From a checkpoint of a small transformer trained on Wikipedia.
Size: 9 layers, width 256, 4 heads of 64, vocabulary 1801.
Training: 504M tokens, 3847 steps.
Each number is 128 + 24 x the weight over its row's rms, rounded and kept within 0 to 255. Layers, rows and columns count from 0. The size above them is the row's rms in percent of the matrix's.

# layer 5 MLP down (transposed), 1024x256, rms 0.0212, rows 976-1023, columns 128-191
size [ 93  95  98  91  97  99 106  99  89 112  92  92 105 107  99  98 107 100 106  98 100 100 101  95  98  95  93 102 103 100 102  95 100 105  99  94  89  95 104  98 101  99  99  94  94 101  96 138]
[[108 133 110  97 160 149 169 109 144 167 146 146 155 113 109 115 127 122 107 154 115 125 139 138 121 183 136 111 130 128 160 150 160 141 136 112 156 140  89 112 129 149 134 130 116 124 135 174 103 160 135 106 179 169 114 132 154 103 113 140 143 116 108 112]
 [134 133 111  91 129 152 121  92  98  85 123 165 115 113  96 173 109 116 120 103 117 132 141 113 111 151 148 118 135 113 153 105  79  95 162 127 142 112  77 105 128 110 157 141 127 122 144 137 141 124 141 148 135 121 119 134 127  99 172  97 128 169 130 157]
 [182 136 110  75 160 130  99 141 114 137  90 136 160 146 154 145 145 159 111 161 120 101 165 143 139 164 118 150 118 116 100  79 128 106 109 106  90  94 127 134 122 147 145 105 103 153 138 148 113 144 131 119 129 125 136 146 116 134 130 122 131 117 118 110]
 [124 148 132  91 146 154 150 140 112  97 127 129 141 123  75 141  85 131  99 121 170 111  95 123 134 123 141 102  69 147 120 166 154 151 144 150 139  75 151  77 160  84 132 182 118 116  81 141 198 156 130 152 100 112 140 118 113 133 135 108 135 155 105 116]
 [116 144 124 120 149 162 162 172 114 143 116 132  83 162 120 165 103  98 116 119 162 133 173 149 129 127 145 105 144 115  75 119 145 101 140 149 156 134 108  91 122 121 146 158 111 146  80 155 140 160 100 102  81 122 130  89 154 104  96 137 119  77 117 154]
 [159 138 100 144 107 130 105 151  88 136 129 128 170 148  77 158 159 118 123 108 103 118 151 153  89 103 148 150 135 181 119 135 145 147 157 178 126 152 128 117 129 124 105 139 148 132  56 148  80 156 158 184 131 137 121 144 148 122 184 148 100 129 146 105]
 [ 75 151 142 134 150 100 174 130 113 147 139 161 135  86 110 134 154 120 148 145 132 111 109 178 106 162 142 151 122 161 128  95 102 131 143 103 165 134 149 115 161 177 115 125 149 118 136 114 154 101 182 100  95 123 168  70 130 167 101 146 148 151 105 103]
 [158 111 109 138 157 124 103 141  99 158 123 104 136 107 100 114 173 102 106  73 113  89 167  73 133 121 110 142 146  93 117 148 114  92  98 109 132 145  67 112  87 162 132 159 143 120 106  62 158 141 106 145 162 148 134 161 119 145 141 126 169 133 122 152]
 [122 127 169 135 117 135 101 109 124 122 135 118 131 117  74 192 104 111 162 104 152 133  74 112 140 130 166 126 149 161 126 171 129 108 166 128 118  87 142 132 131  92 179 119 121 124 122 144 132 113 136 130 123 150 146  99  91  99 110  96 154 113 143  88]
 [127 156 163 112 158 115  97 156 149 162 170 163 161 147 115  98 135 151  85 159 142 134  93  95 118 123 101 107 138 158 104  95 104 134 111 186 132 132 148 134 134 156 179 117 120 150 134 112 133  83 122 111 131 121  92 146 118 132 120 128 116 124 144 134]
 [146  95 166 125 146 130 120 114 138 122 117  89 123 117 137 114 137 140 157 154 102 119 101 120  97 119 110  97 139 127 180 120 136 107 165  86 180 141  88 183 101 175  86 143 148 150 102  96 114 107 139 133 122 156 108 134  75 167 157 111 131 112 110 128]
 [ 91 130 144 152 142 138 121 122 143 131 138 112 180  74 113 126 132 154 120  97 137 154 108 103 148 172  98 128 138 157 119 147 117 157 109 140 128 138 141 138 141 115 129 133  73 119 131 126 145 105 171 126 122 147 133 142 122  91 167 167 117 129 138 100]
 [130 170  91 152 154 146 118 106 152 140 106 135 152 105 114 174 101 122 157 149 103 164 154 134 120 114 105 117 152 143 110 100 126 156 117 122 109 137 100 144 156 155  96 113  81 104 175 126 158 168 139 114 122 108 109 146 137 138 135 105  98 140 133 138]
 [156 146 130 110 135 103 105 134 146 117  72 133 120 128 135 149 146 118  67 139 152 161 100 134  89 149 138 121 122 101 116 100 130 113 153  79 162 138 158 159 128 123 124 141 146 122 117  97 174 102  77  75 158 133 174  98 165 138 105 167 138 120 140 115]
 [147 120 124 117 132 106 100 129  71  94 187  97 116 159 124 176 159 142  85 123 160 103 167 143 104 159 147  76 110 163 131 134 118 127  91 128 127 189 183 140 155 149  88 141 118 131 149 137  87 110 152 109 158 157 143 114 112 152 180 141 144 149 156 126]
 [153 106 173 107 175 142 155 155 149 122 150 142 106  92 105 156 110 133 123  79 134 120 157 135 129 127  87 157 147 110 147 132  86 150 147 186 154 163 170 103 135 120 123 164 112 146 113 175  95 187 124 140 153 118 129  87 143 131 117 120  84 127 134 133]
 [153 155 122 163 133 137 158 135 109 131 129 152 109 135  91 143 129  99 125 119 125  65 127 122 164 106 119  83 133 142 177 109 156 140 114 127 122  80  87 107 143 155 106 109 120  87 130  82  84 152  91 109 143  85 137 112 154 112 125 100 127 147 153 110]
 [168 143 127 100 159  85 108 106 112 137 145  91  84 138 152 129 148 156  91 137 114 117 130 140 158 127 103 123 164 126 153 138 117  78  85 116 168 131  96 131 117 140 134  96 109  95 203 110 149 143 113 141 150 129 145 101 104 110 142  97 142  95  77 119]
 [ 94 120 144 154 145 157  87 153 101  82 150  95  70 145 133 136 112 167 127 130 131 130 146 104 137 111 161 117  98 168 101 123 161 133 120 158  87 147 144 157 136 102 115 162 143 137 110  84 146 138 112 135 124 120 104 102 175 151 138 117 116 143 174  67]
 [103 136 180 129 116 139 139 120 155 155 117 132 124  73 115 187 127 168 112 129 109  96  98 117 120 146 128 183 173 149 144 106 153 114 162 125 118 122 150 125 132 140 155 113 102  84 143 139 114 176  96 100 144 114 101 134 137 127 134 140 109 101  93 137]
 [152 134 139 156 114 134 119 180 144 119 127 148 115 129 117  81 110 125 107 117 133  93 128 123 128 132 134 127 185 137  96 155 157 110 125 131 137 128 124 120 130 129 122 119 146 136 160 117 125 152 132 103 101 128 127  90 113 147 116  95 104 143  96 132]
 [120 128 103 135 116  97 135 154 150 129 173  90 165 114 111 122 110 116 136  97 110 133 126 105 186 128 125 114 170 119 129 160  97 118 178 120  95 140 134 107  93 140  81 111 115 108 105  85  93 108 110 145 157 118 112 153 136 123 165 113 139 127 131 120]
 [109 140 110 158 128 151 147 147 169 111 108 163 159 125 114 154 128 106  93 126 111 126  99 133 101 143 134 127 140  98 148 133 143 101 102 151 145  87 155  97 105 151 152 168 151 125 116 143  97 106 120 146  98 119  90 136 129 145 105  83 101 146 124 128]
 [123 128 114 130 116 142 125 154 145  89 103 143 160  92 142 109 155 149 111 137 153 104 150 148 127 133 140 169 136 105 127 123 132 133 136 126 113 156 159 128 137 123 137 111 102 167 169 140 109 175 161 109 173 152 150 126 107  72 123 116 132 102 149 140]
 [150 135 181  98 111  95 106  93 131 162 124 147 126  71 117 122 125 117 115 115 127 124 133  88  91 120 127 104 137 131 129 109 176 139 137 104 142  97 171 127 145 119 133 180 101 142  99 134 110 154 133 119 136 137 107 119 136  82 139 119 127 135 135 102]
 [139  93 126 159 118 166 166  80 187 132 151 101 114 141 142 104 107 103 115 158  96 147 114 138 116 161 104  78 119 110 136 103 139 121 112  87 154 152 144 108 145 137 136 141 113 164 133  98 129 115 148 100 131  47 140 121 157 144 114 130 122 135 163 169]
 [151 136 119 142 138 154 170 127 137  59 122 106  96 137 129 160 160 161 116 155 125 145 152 143 108 144 110 155 153  97 133 111  98  85 119  74  84 138 134 125 136 152 100 119 133 136 139 161  91 139 125 143 155 152 141  93 130 111  79 123 110 105 129 141]
 [126  85 104  89 152 159 158  85 115 106 114 150 134 183 129 148 171 128 100 119 125 111 115 135 110 151 148 136 128 141 121 126  85 118 120 135 122 117  81 124 104 128 108 103 167 105 166 101 160 119 125 126 120 126 118 152 170 172 130 114  97 139 145 107]
 [155 151 125 104 119 137 106 134 124 104  90 161  99 106 175 140 126 159 148 108 143 155 118 133 164 122 165 123 143 109 149 108 108 117 121 120 127 113 115 119 180 113 134 132 109 149  86 135 123 100 111 102 123 126 160 162 129 135 144 135  90 137 164 165]
 [147 100 117  85 141 139 104 143 118 141 177 133 128 133  93 139 130 136 120 131 111 141 130 149 126 127 146 145 102 149 119  87 156 126 110 128 101 145 167 158 120 158 122 161 162 154 184 157 147 116 124 121 146 176 114 165 111 164 109 110 102 179 140 109]
 [146 145 142  86 142  96  73 154 138 121 108 135 121 124  76 137 174  91 143 123 131 135 122 108 132 145 136 123 145 114 107 122 110 116 143 104 125 172 111  73 139 162 129 106 144 133 151 149 118 147 122  97 146 142 171 142  99  94 173 119 110 108 135 129]
 [ 88 153 134  70 127 106 117 158 134 136 117 119 128 152 115 110 156 100 151 133 138 143 123 148 155 138 163 122 143 164 132 142  92 107 145 112 105 129 123 181 112 136 122  88 105 139 123 141 172 118  91  77 169 136 110 112 134 184 127 109 101 119 103 112]
 [117 164 137 100 127 103  97 129 159 118 138 146 145  83 121 119 101 107 143 119 136 112 155 155 113 104 145 133 156 129 161  99 122 151 119 124 162 126 109 150 148 152 136 144  97 123 128 101 132 106 124 133 118 114 150 131 116 153 152 116 122 155 148  72]
 [138 118 121 115  74 137 142 114 129 138  86 103 125 131 132 169 140  90  95 122 172 139 105 157 140 119 199 122 111 140 126 135 146  94 166 106  95 126 104 176 135 115 126 148 133 142 152 115  96 137 148 155 132 102 101 112 139 113  93 157 132 149 168  86]
 [139 137 111 122  97 138 128 121 185 141 118 140  97 160 134 109  76 108 105 138 102 144 139 103 122 143 174  90 145 106 114 117 181  99 151  89 123 133 111 129 145 146 138 159 135 164 146 111 111 128 131 106 121 146 126 136 138 111 129 128 157 135 123 122]
 [119 147 138 146 140 149 151 139 107 111 119 151 111 143 114  94  83 134 176 118 138 137  98 154 121  94 154 121 114 136 125  92 157 166 123 120  96 113 104 158 130 134 106 122 158 117 101 120  90  65 142 133 119 127  99 103 171 110 135 154 117 152 100 112]
 [141 135 134 152 138 172  95  70 134 130 143 148 120 174 109 155 141 152 137 102  98 115 152 140 129 103  94 133 106 131 112 105 146 140  78 140 117 119 127 132 162 130 133 130 130 110 137 149 106 125  98  96 147 127 117 114 175  92 110 132  72 120 157 118]
 [143 131 172 139  73 185 151  97 148 127 150 107 119 160 130 145 122 149 124 117 126 136 127 102 167 138 131 151 145 150 160 164 122 193 127 133 130  76 119 163 139 106 104 125 151 139 114 148 129 110 119  93 135 136 157 115 109 167 172 132 146  97  96 123]
 [148 101 144 111 168 161 158 152 103  95 106 100 112 142 130  99  79 148 125 102 145  94 124 130 103 102 145 121 140 135 113 132 108 148 115  96 164  91 136  98 180 133 129 102  85 108 140 120 113 165  92 144 134 172 118 135 150  71 136  94 136 119 117 119]
 [137 183 116 130 141 127  57 120 179 144 122 112 151 113 148 136 154 142 125 131 126 169 133  90 158 142 173 120 110 168 103 102  79 108 145 163 134  99 147 120 127 121  94 126 134 133 134  68 109 112 136 144 113  77 103 123  85 116 130 132 137  84 137  92]
 [139 107 139 103 142 117  82 143 154 133 118 149 123 105 113 167  96  99 174  58 120 127 133 116 156 117 117 134 101 113 122 129  95 122 105 143 145 150 144 139 159 139 154 150 134 131 132  98 143  73 176 114 131 166 117 146 135 162 123 108 111 130 135 120]
 [139 135 129 111 136 176 128 131 105 106 121 167 127 140 150 162 151 128 149 127 132 128 105  91 111 138 141  96 149 107 126 126 141  69 169  85 131 153 117 104 122 119 123 155 104 103  97 128 102 142 110 155 148 135  99 134 146  91 168 172 164 133 168 117]
 [178  88 166 141 155 134 130 126 115 129 146 150 159 129 149  90 128 144 142 138 143 125 167 161 152 100 132 143 141 112 186 155 169 131 134 106 146 135 126 138  97 128 113 102 113 120 122 109 161 121  80  99 168 124 157 107 130 127 152 125 128  73 132 129]
 [114 119 146 134 121 143 120 115 148 134 124 169 123 138  67 101 122 130 106 132  84 125 147 134 128 149 178 154  86 147 101 141 123 111 135 164 137 120  89 111 167 143  96  99 135 151 122 127 138 177 157 133 134 124 137  85 111 122 106 140 181 167  88  99]
 [124 105 146 150  79 126 105 131 122 120 123 125 156 150 146  91 148 101 142 119 142  95 129 128 137 144 123 158 101 149 100  97 119 119  90 135 114 142 136 136 187 163 146  81 183 116  79 152 115 119 143 135 181 155 155 127 114  95 126 122 158 115 149  98]
 [128 133 124 117 133 111 169 148 129 156 133 134 116  75 118  97 155 118 118 126 118 111 129 134  99 117 121 140 108 145  98  91  95 111 109 115 136 124 183 117 112  94  98 126 139 161  91  99  92 168  83 121 138 157 114 145 192 115 130  92 105 130 159 120]
 [120 153  93 146 115 113 131 162 148 172 138 145 138 126 164 112 141 133 129  89 135 127 104 194 139 102 148 116 147 149  93 121 143 135 141 123 136 109 120 108  71  86 115  90 124 135 136 158 153 108 149 141  99 151  51  88 133 136 110 164 113 109 124  85]
 [167 105 146 149 116  74 123 157  78 108 160 182 144  87 151 127 128 131 150 151  95 105 138 177 131 103 124 127 120 139 109  91 146 142 122 136 145 148 138 160 138 146  80 142 141 158 173  99 115  94 156  93 122 134 159 143  90 124 142 127 104 122 113 139]]
# layer 5 MLP up, 1024x256, rms 0.0822, rows 977-1023, columns 128-191
size [ 97  97  97  91 107 113  92  96 115 108  93  83  96 109 102  91 107 103 100 101  96 106  97 103 100  92 103  98  92 104 100  95 108  97  90  89  89  95  87  97 100  99 100 108  95 104 114]
[[144 113 126 136 174 100 120 130 126 145 139  92 122  70 150 159 139 183 112 187 127 117 114 122 123 165 114 126 141 152 129  83  83 139 101 140 103  84  97 122 111 134 164 124 130 144 139 153 127  95 132 123 128 150 141 124 157 147  90 140 152 119 162 116]
 [144 153 154 133 133  97 166 124 142 136 159 134  78 103 103 114 134 128  96 111 199 168 123 164 139 109 175 113 126 115 162 139 129 155 124  81 163 114 115 129 151 111 126 116 121 131 106 184 149  89 117 115 103 117 151 141 116 121 158 138 119 122 151 160]
 [124  98 128 112 179 148 150 122 149 121 126 147 106 151  94 117 142 137 104 124 124 141 189 133 124 140 149 120 107 146 124  95 108 110 114 104 122 174 102 122  70 136 158 119 128 144 136  93  98 175 147  89 174 160 111 143 153 109 140 153  82  86 130 160]
 [157 129 149 121 144 142  91 153 155 148 115 111 146 102 141  95 120 164 142 182  94 126 112 129 156 135 113 160 125 175 158 111 110 175 119 116 123 127 146 131 119 151 113 128 148 102 117 131 115  75 160 130 143 104 158 143 140 143 113  97 130 129 122 108]
 [142 119 134 152  98 116 102 124 119 103 111 116 126 108  97  90 139 146 106 114 100  99  98 149 141  81 125 119 116  80 137 143 147 152 112 140 131 152 167 140 130 190 156 138 169 122 168 139  97 110 105 101 149 160 116 136 139 121 129 105 160 148 103 154]
 [183  96  97 132 129 139 183 126 124 166 144 127 164 106 150  88 119 114 112 126  93  80 112 141 125 140 148 105 141 126 121 101 137 108 113 136 122 125 170 123 137 171 120 124 164 128 103 149 110 138 123 158 106 123 146 102 135 151 101  94 145 115 160 145]
 [106 149 131 124 118 189 165  84 111 122 132 124 143 130 127 134 139 149 139 106  88 111 130 170 132 155 114 136 118 131 151 161 142 140 141 151 141 129 137 150 122  96 147 108 118 103 115 137  84 106 173 170  91 113  98 109 120 129 101 136  94  97  94 112]
 [135 108 159 154 164  99 100 128 155 134 119 113 126  85 149 102 130 122  98 139 159 109  94 114  71 116 161 177 119 117 105 132 160 147 139 133 156 150 118 115 122 159 126  95 142  99  90 140 154 145 108 127 153 156 143 143 138 160 133 115 104 149  98 145]
 [144 121 170 121 141 121 155 102 132 146  88  98 198  97 138 134 117 111 119 134 138 137 150 115 177 129 122 106 102 113 118 117 143 150 112 118 121 117 137 123 159 150 135 102 161  99 167 156 117  93 102 100 121 163 113 136 107 154 110 127 132  91  77 100]
 [151 123 131 101  89 131 117 141 120 129 117 139 188  88 118  83 124 119 121 152 107 125 122 131 113 127 125 138  99  91 132 140 125 105 131 129 183 133 144 126 106 117 149 152 140 126 140  97  94 128 164  72 106 120 106  94 128 146 154 152 126 149 139 133]
 [ 91 113 131 179 154 107 119 149  99 156 132 155 129 138 117  83 109 128 163 117 112 133 138 115 101 140 146  95 125 117 140 161 184 114 131 102 108 131 106 163 126 163 156  89 153 133 123 151 128 162  92 129 143 125 120 158 131 131 138 119 122 123  91  89]
 [139 147 175 138 123 117 152 113  83 135 129 174 102 153 128 133 158 131 106 101 158 120 116 155 149 164 177 131 122 152 170 168  77 152 181 109 106 137 101  78 143 137 109 131 123  83 177 137 124 132 143 153 141  83 133 116 129 129 115  94 132 130  78 153]
 [143 120 139 125 135 154 154 121 140 155 130 132 110 109 180 151 121 140  91 171 125 139 100  82  88  74 126 115 113 150 123 111 187 146 140 112 159  85 104 106 159 159 152  95 119  97 128 109 144  44  60 109 146 143 131 150  98 111 161 126 104 138 126 120]
 [115 126 139 121 154 107  99  89 158 151 137 124 165  69 146 146 104 135 124 159 106 130 125 105  93 111 180 132 118 103 106 102 114 117 119 102 118 102 148 156 120 119 146  96 120 143 136 141 127 137  99  95 132 124  93  92 173  97 186  69 113 138 100 136]
 [131 111 130 117 114 116 134 106 121 143 156 106  96 146 126 130 139 145 122 141 135 135  86 116 167 149 123 181  65 139 102 155  87 131 166 148 132 137 161 121 144 159 136 128 103 128  88  99 159  84 114  94 148 183 103 108 152 128 135 103 110 136 141  88]
 [137 128 115 120 142 146 113 107 112 145 124 117 165 103 150 150 134 170 156 132 150 172 128 172 133 109 141 144  92 134 102 121 125 158 106 130 113  82 156 112  86 162 115 108 122 123 100 139 120  85 114 157 149 120 144 132 116  86 118 123 118 128 104 156]
 [ 99  75 170  94 112 130 120 109 116 117 141  90 154 139 125 117 160 174 131 142 118 154 154 104 128 160 156  81 131 107 132 153 140  95 134 136 129 140 117 144 117 134 143 152 124 143 106 150 141 120 139 100 136 115 125 134 140 138 110 147  90 111 117 154]
 [104 153 103 112 101 145 132 104 121 161 139 120 148 102 131  79 142 153 130 110 172 126 114 138 118  90 158  79  80 154 117 101 125  91 119 156 128 135 140 128 176 125 138 104 153  85 139 139  85 146 136 148 113  94 120 113 127 167 106 124 121 177 109 177]
 [108 103 111 126 152  97 114 147 137 112 128 122 156 110 106 100  92 128 121 151 130 117 140  99 113 192 145 134 110 165 126 124 121 131 153 107 107 115 199 120 151  92 137 133 150 164 111 158 166 108 132 111 137 104 165 142 127 132 137 107 125 147 111 134]
 [109 138 142 126 152  90 127  94 165 140 136 177 105  86 183 145 125 101 164  75 119 109 100 135 128 140 152 153 120 130 152 122 137  96 151 154 145 121 144 150 142 116 150 153 128 174 106 153 149 114 145 126 153 158 111  94  82 134  83 148 116 130  72 113]
 [172 141 119 108  66 155  99  59 124 108  83 125 157 104 139 124 131 144 147  71 152 106 129  91 125 104 134 130  92  97 138 120 119 121 132  85 115  93 120 136 126 108 113  93 140 150 125 161 157 106 161 116 140 148 160 138 107 120 124 113 117 125 135  97]
 [106 126  89 172 113 105 102 101 146 119 157 155 110 114  98 119 131 109 106 120  84 144  97 172 154 148 149 136 161 143 121 121 114 136 171 117 112 128 108 142 124 123  72 108 110 119 146 147  84  83 133 117 123 129 153 138 180 132 120 125 141 112 114 121]
 [136 136 127 129 125  98 133 102 130 170 131 103 111 104 177 123 116 146 145 118 142 124 166 110  95  96 176 145 131 110 166 123 125  87 122 112 124 110 129 133 170 160 144 115  75 134 109 128 152 109 146 164 102 129 101 144 109 106 160 112 107 114 135  82]
 [ 92 138 128 108 105 133 132 136  92 117 126  81 112 126 126 146 118 157  98 179  83 126 160 124 117 106 189 142 143 128 115 131 134 142 126 114 109 130 138  88 129 129 170 126 111 114 140 131 130 114 155 163 123 128  97 160 122 120  85  84 132  96 138 153]
 [102 144 118 128 154 107 111 162 113 128 126 154 113 110 150 142 138 115 169 172 138 100 137 123 132 108 182 127 148 127 109  80 111 132 127 109 142 121 136 126 174  96  85 129 125 100 125 153 136 132 135 140 146 135 106 118 118 148  70 124 159 140 114 127]
 [138 136 120 116 157 115  99 118 121 156 115 160 129 108 138 103 116 110 134 150 156 113 123 116 119  99 135 108 122 116 120 126 118 101 135 105 124 136 124  99 105 117 156  83 120 108 153 131 126 141 117 164 104  99 160 149 158 175 112 116 113 118 153 136]
 [171 116 111 167 105 135 123 121 136 164 118 128 113 105 113 114  90 147 139 148 148 160 162 112 114 118  87  96 127 134 111 120 145 110 173 104 150 105 159 116 157 119 152 126 131  80 115 179 116 143 121 183 119 130 140 157 138 143  97 113 161 114 112 128]
 [ 95 116 108 136 132  66 174 130 155 111  94 105 147 160 124 111 158 102 130 132 141 107 145 138 143  90 106  99 175 141  90 124 153 121 122 130 137 136 132 126 112 175 140 116 111 125 152 173 150 155 181 128 137 145 126 123 132 175 134 137 104  96  90 139]
 [151 117 105 132 116 109 127 157 124 140  94 137 102 121 139  89 130 121  79 149 139 145 136 100 133 141 130 109 149 120 152 158 127 137 122  92 127 128 130 111 138 115 137 121 106 122 110 127 107 129 142 108 116 166 142  92 182 114 116 129 146 146 137 160]
 [102 126 155  73 129 159 165 139 118 131 152 138 146 114 155 132 123 126 106 140 136 111 114 142 127 120 144 111 102 126 164 127 141 119 171 134 114 118 139  95 119 120 132 125 104 165 128 141 136 131 132  98  87 123 155 123 130 103  84 133 163 121 113 110]
 [143 151 130 127  94 119 118 127 133 101  96 166 146 145 136 131 136 168 105 168 146 155 116 135 139 123 126 141 109 150 126 128 134 102 102 150 143 135 131 149 146 151 147 107 149 136 137 117 146 146  45 165 140 140 146 105 169  88 131 100 123 143  95 151]
 [132 135 146 132 119 103 141 126 154 131 154 168 110 128 100 111 122 125 173 113 142 126 110 130 159 118 116 104 122 125 114 107 113 123 151 142 142 118 108 107 151 121 108 146 128 144 125 118 162  89 109 144 124 176 165  96 147 121 138 125 151 167 152 130]
 [118 123 103 125 125 107 142 125 110 128 116 121 144  65  86 125 145  74 147 123 110 145 100 163  97 125 103 134 132 102 153 129 116  83 150 109 128 159 179 106 137  92 117 131  75  82 147 136  99 190 110 120 145  84 112 121 136 152 134 134 137  58 111 125]
 [147 108 123 147 127 122 139 118 133 101  91 100 159  87 117  75 135 122 106 135 127 208 133  83 111 103 121 124 135 108 114 145 127  97 131 160 128 102 168 140 118 148 169 120 150 140 167 129 123 105 120 126 127 142 135 126 134 165 100 106 119 104 127 130]
 [141 150 135 141 125 150 185 100 140 124 128 141 115 153 120  99 118 126  70 142 122 148 177  88 114 128 123 160 132 123 158 129  99 164 148 124 169 140 153 129 105 139 132 131 107 128 130 132  80 135 117 120 114 102 126 129 118 123 128 142  94 107 114 151]
 [ 93 173 145 120  87 163 176 115 120 172 110 114 102  91  98 110 112 125 139 155 152 130 113 100 165 138 133  99 182 105 130 126 124 142 177 157 130 126 122 112 137 117 137 149 146 124  96 148 134 113 107 139 159  93 112 187  97 128  85 123 110 137 144 139]
 [114 136 117  91 140  81 124 137 128 161 139 146 169 129 123 118 130 158 156 122 102 110 139 126  97 154 146 143 142 134 121 108 138 116 192 132 134 118 116 131 162 149 167 135 116 110 132  66 105 134 111 143 110 129 137 122 202 127 117 152 148 125 121 107]
 [156 134 145  86 157 100  88 125 111 130  85 126 154 139  93 143 123 129 134 139 161 108 114 112  95 134 122 151 114 124 142 101 131  84 148 152 135 180 109 133 149 127 128  94 158 135 110 119  91 115 111 128 119 157 121 148 155 144 107 108 113  88 109 110]
 [116 109 135 142 138 127 166 108  92 147 126 153 145 118 153 139 140  96 124  72 151 140 150 109 128  91 169 120 132  75 137 156 136 165 117  98 116 119 124 138 138 133 119 151 146 149  68 135 116 123 140 124 132 159 187 117 179 118 116  97 111 144 102 138]
 [146 123  98 129 114 143 177 154 103 133 130 124 144 148 145 124 139 129 148 136 116 113 124 127 146 116 140 120  87 115 128 139  72 110 124 141 135 112 119 129 113 126  91 115 118 116 106 159  83 141 137  74 116 153 135 131 118  93 137 152 145  95 108 115]
 [ 88  99 110 121 142  80  83 124 168 108 120 128 154 175 118  97  86 147  75 133 103 118 118 140 101  89  76 112 149 154 102 155 167 154 137 158 149 130 168 146 127 151 163 107 118 121 146 112 132 112 132 135 105 127 150 134 119  88 135 101 158 127  86 165]
 [121 129 127  86 102 120 121 176 105 149 100 122  89 122 141 123 100 181  94 112 171 116 114 141 139 127 107 119 134 125 132 155 144  96 147 121 104  95 176 124 148  95 106 159 146 105 136 137  84 114 138 161 122 161 148 118 155  84 137 105  86 148 122 144]
 [121  91 137  86 117 147 150 126 112 128 130 147 175 134 135 144 135  95 151 130 136  84 101 174 124 131  75  79 162 133 139 113 123 108 124 157 164 121 107  83 139 161 152 150 140 128 133 122 163 100 129 141 101 104  98 174 130 154  99 117  74 125 157 106]
 [112  82 130 127 119 121 123  92  93 180 167 127 140 139 149 103 111 137 166 108 135  89 193 136 135  85 121 113 143 135 113 116 146 122 153 133 115 117 137 100 119 113 104 118 101 142 129 179 138 117 104 157 112 134 134 134 176 143 140 150 138 140 144 115]
 [109 103 130 162 110 152 142 113 120 161 115 154 105 139 131 125 111 127 108 151  97 102 131 117 152 109 134 150 135 126 131 113 126 126 152 117  61 128 150 119 148 141 125 122 124  84 115 141 131 143 167 145  83  80 151 128 153 164 119 125 146  98 129 122]
 [109 107 165 178 138 137 178 144 130 184 122 134  88 153 128 116 149 139 131 171 120 108 102  88 174 113 166 163 138 150  97 135  73 129 142 148 145 122 112 117 144 107 152 136 149 171 140 151 131 108 129 145 109 164 133 149 112 121 135 110 157  99 130 118]
 [154 108 179 102 103 141 149 176 126 135 118 144 144 105 153 141 147 150 149 106 101  84 123 143 118 116 145 147  84 135  95 117 136 175 133 116 114 116 151 157 136 138 159 167 142 137 103 140  87  96  87 112  89 139 169 125 118 135 145 107 126 123 104 127]]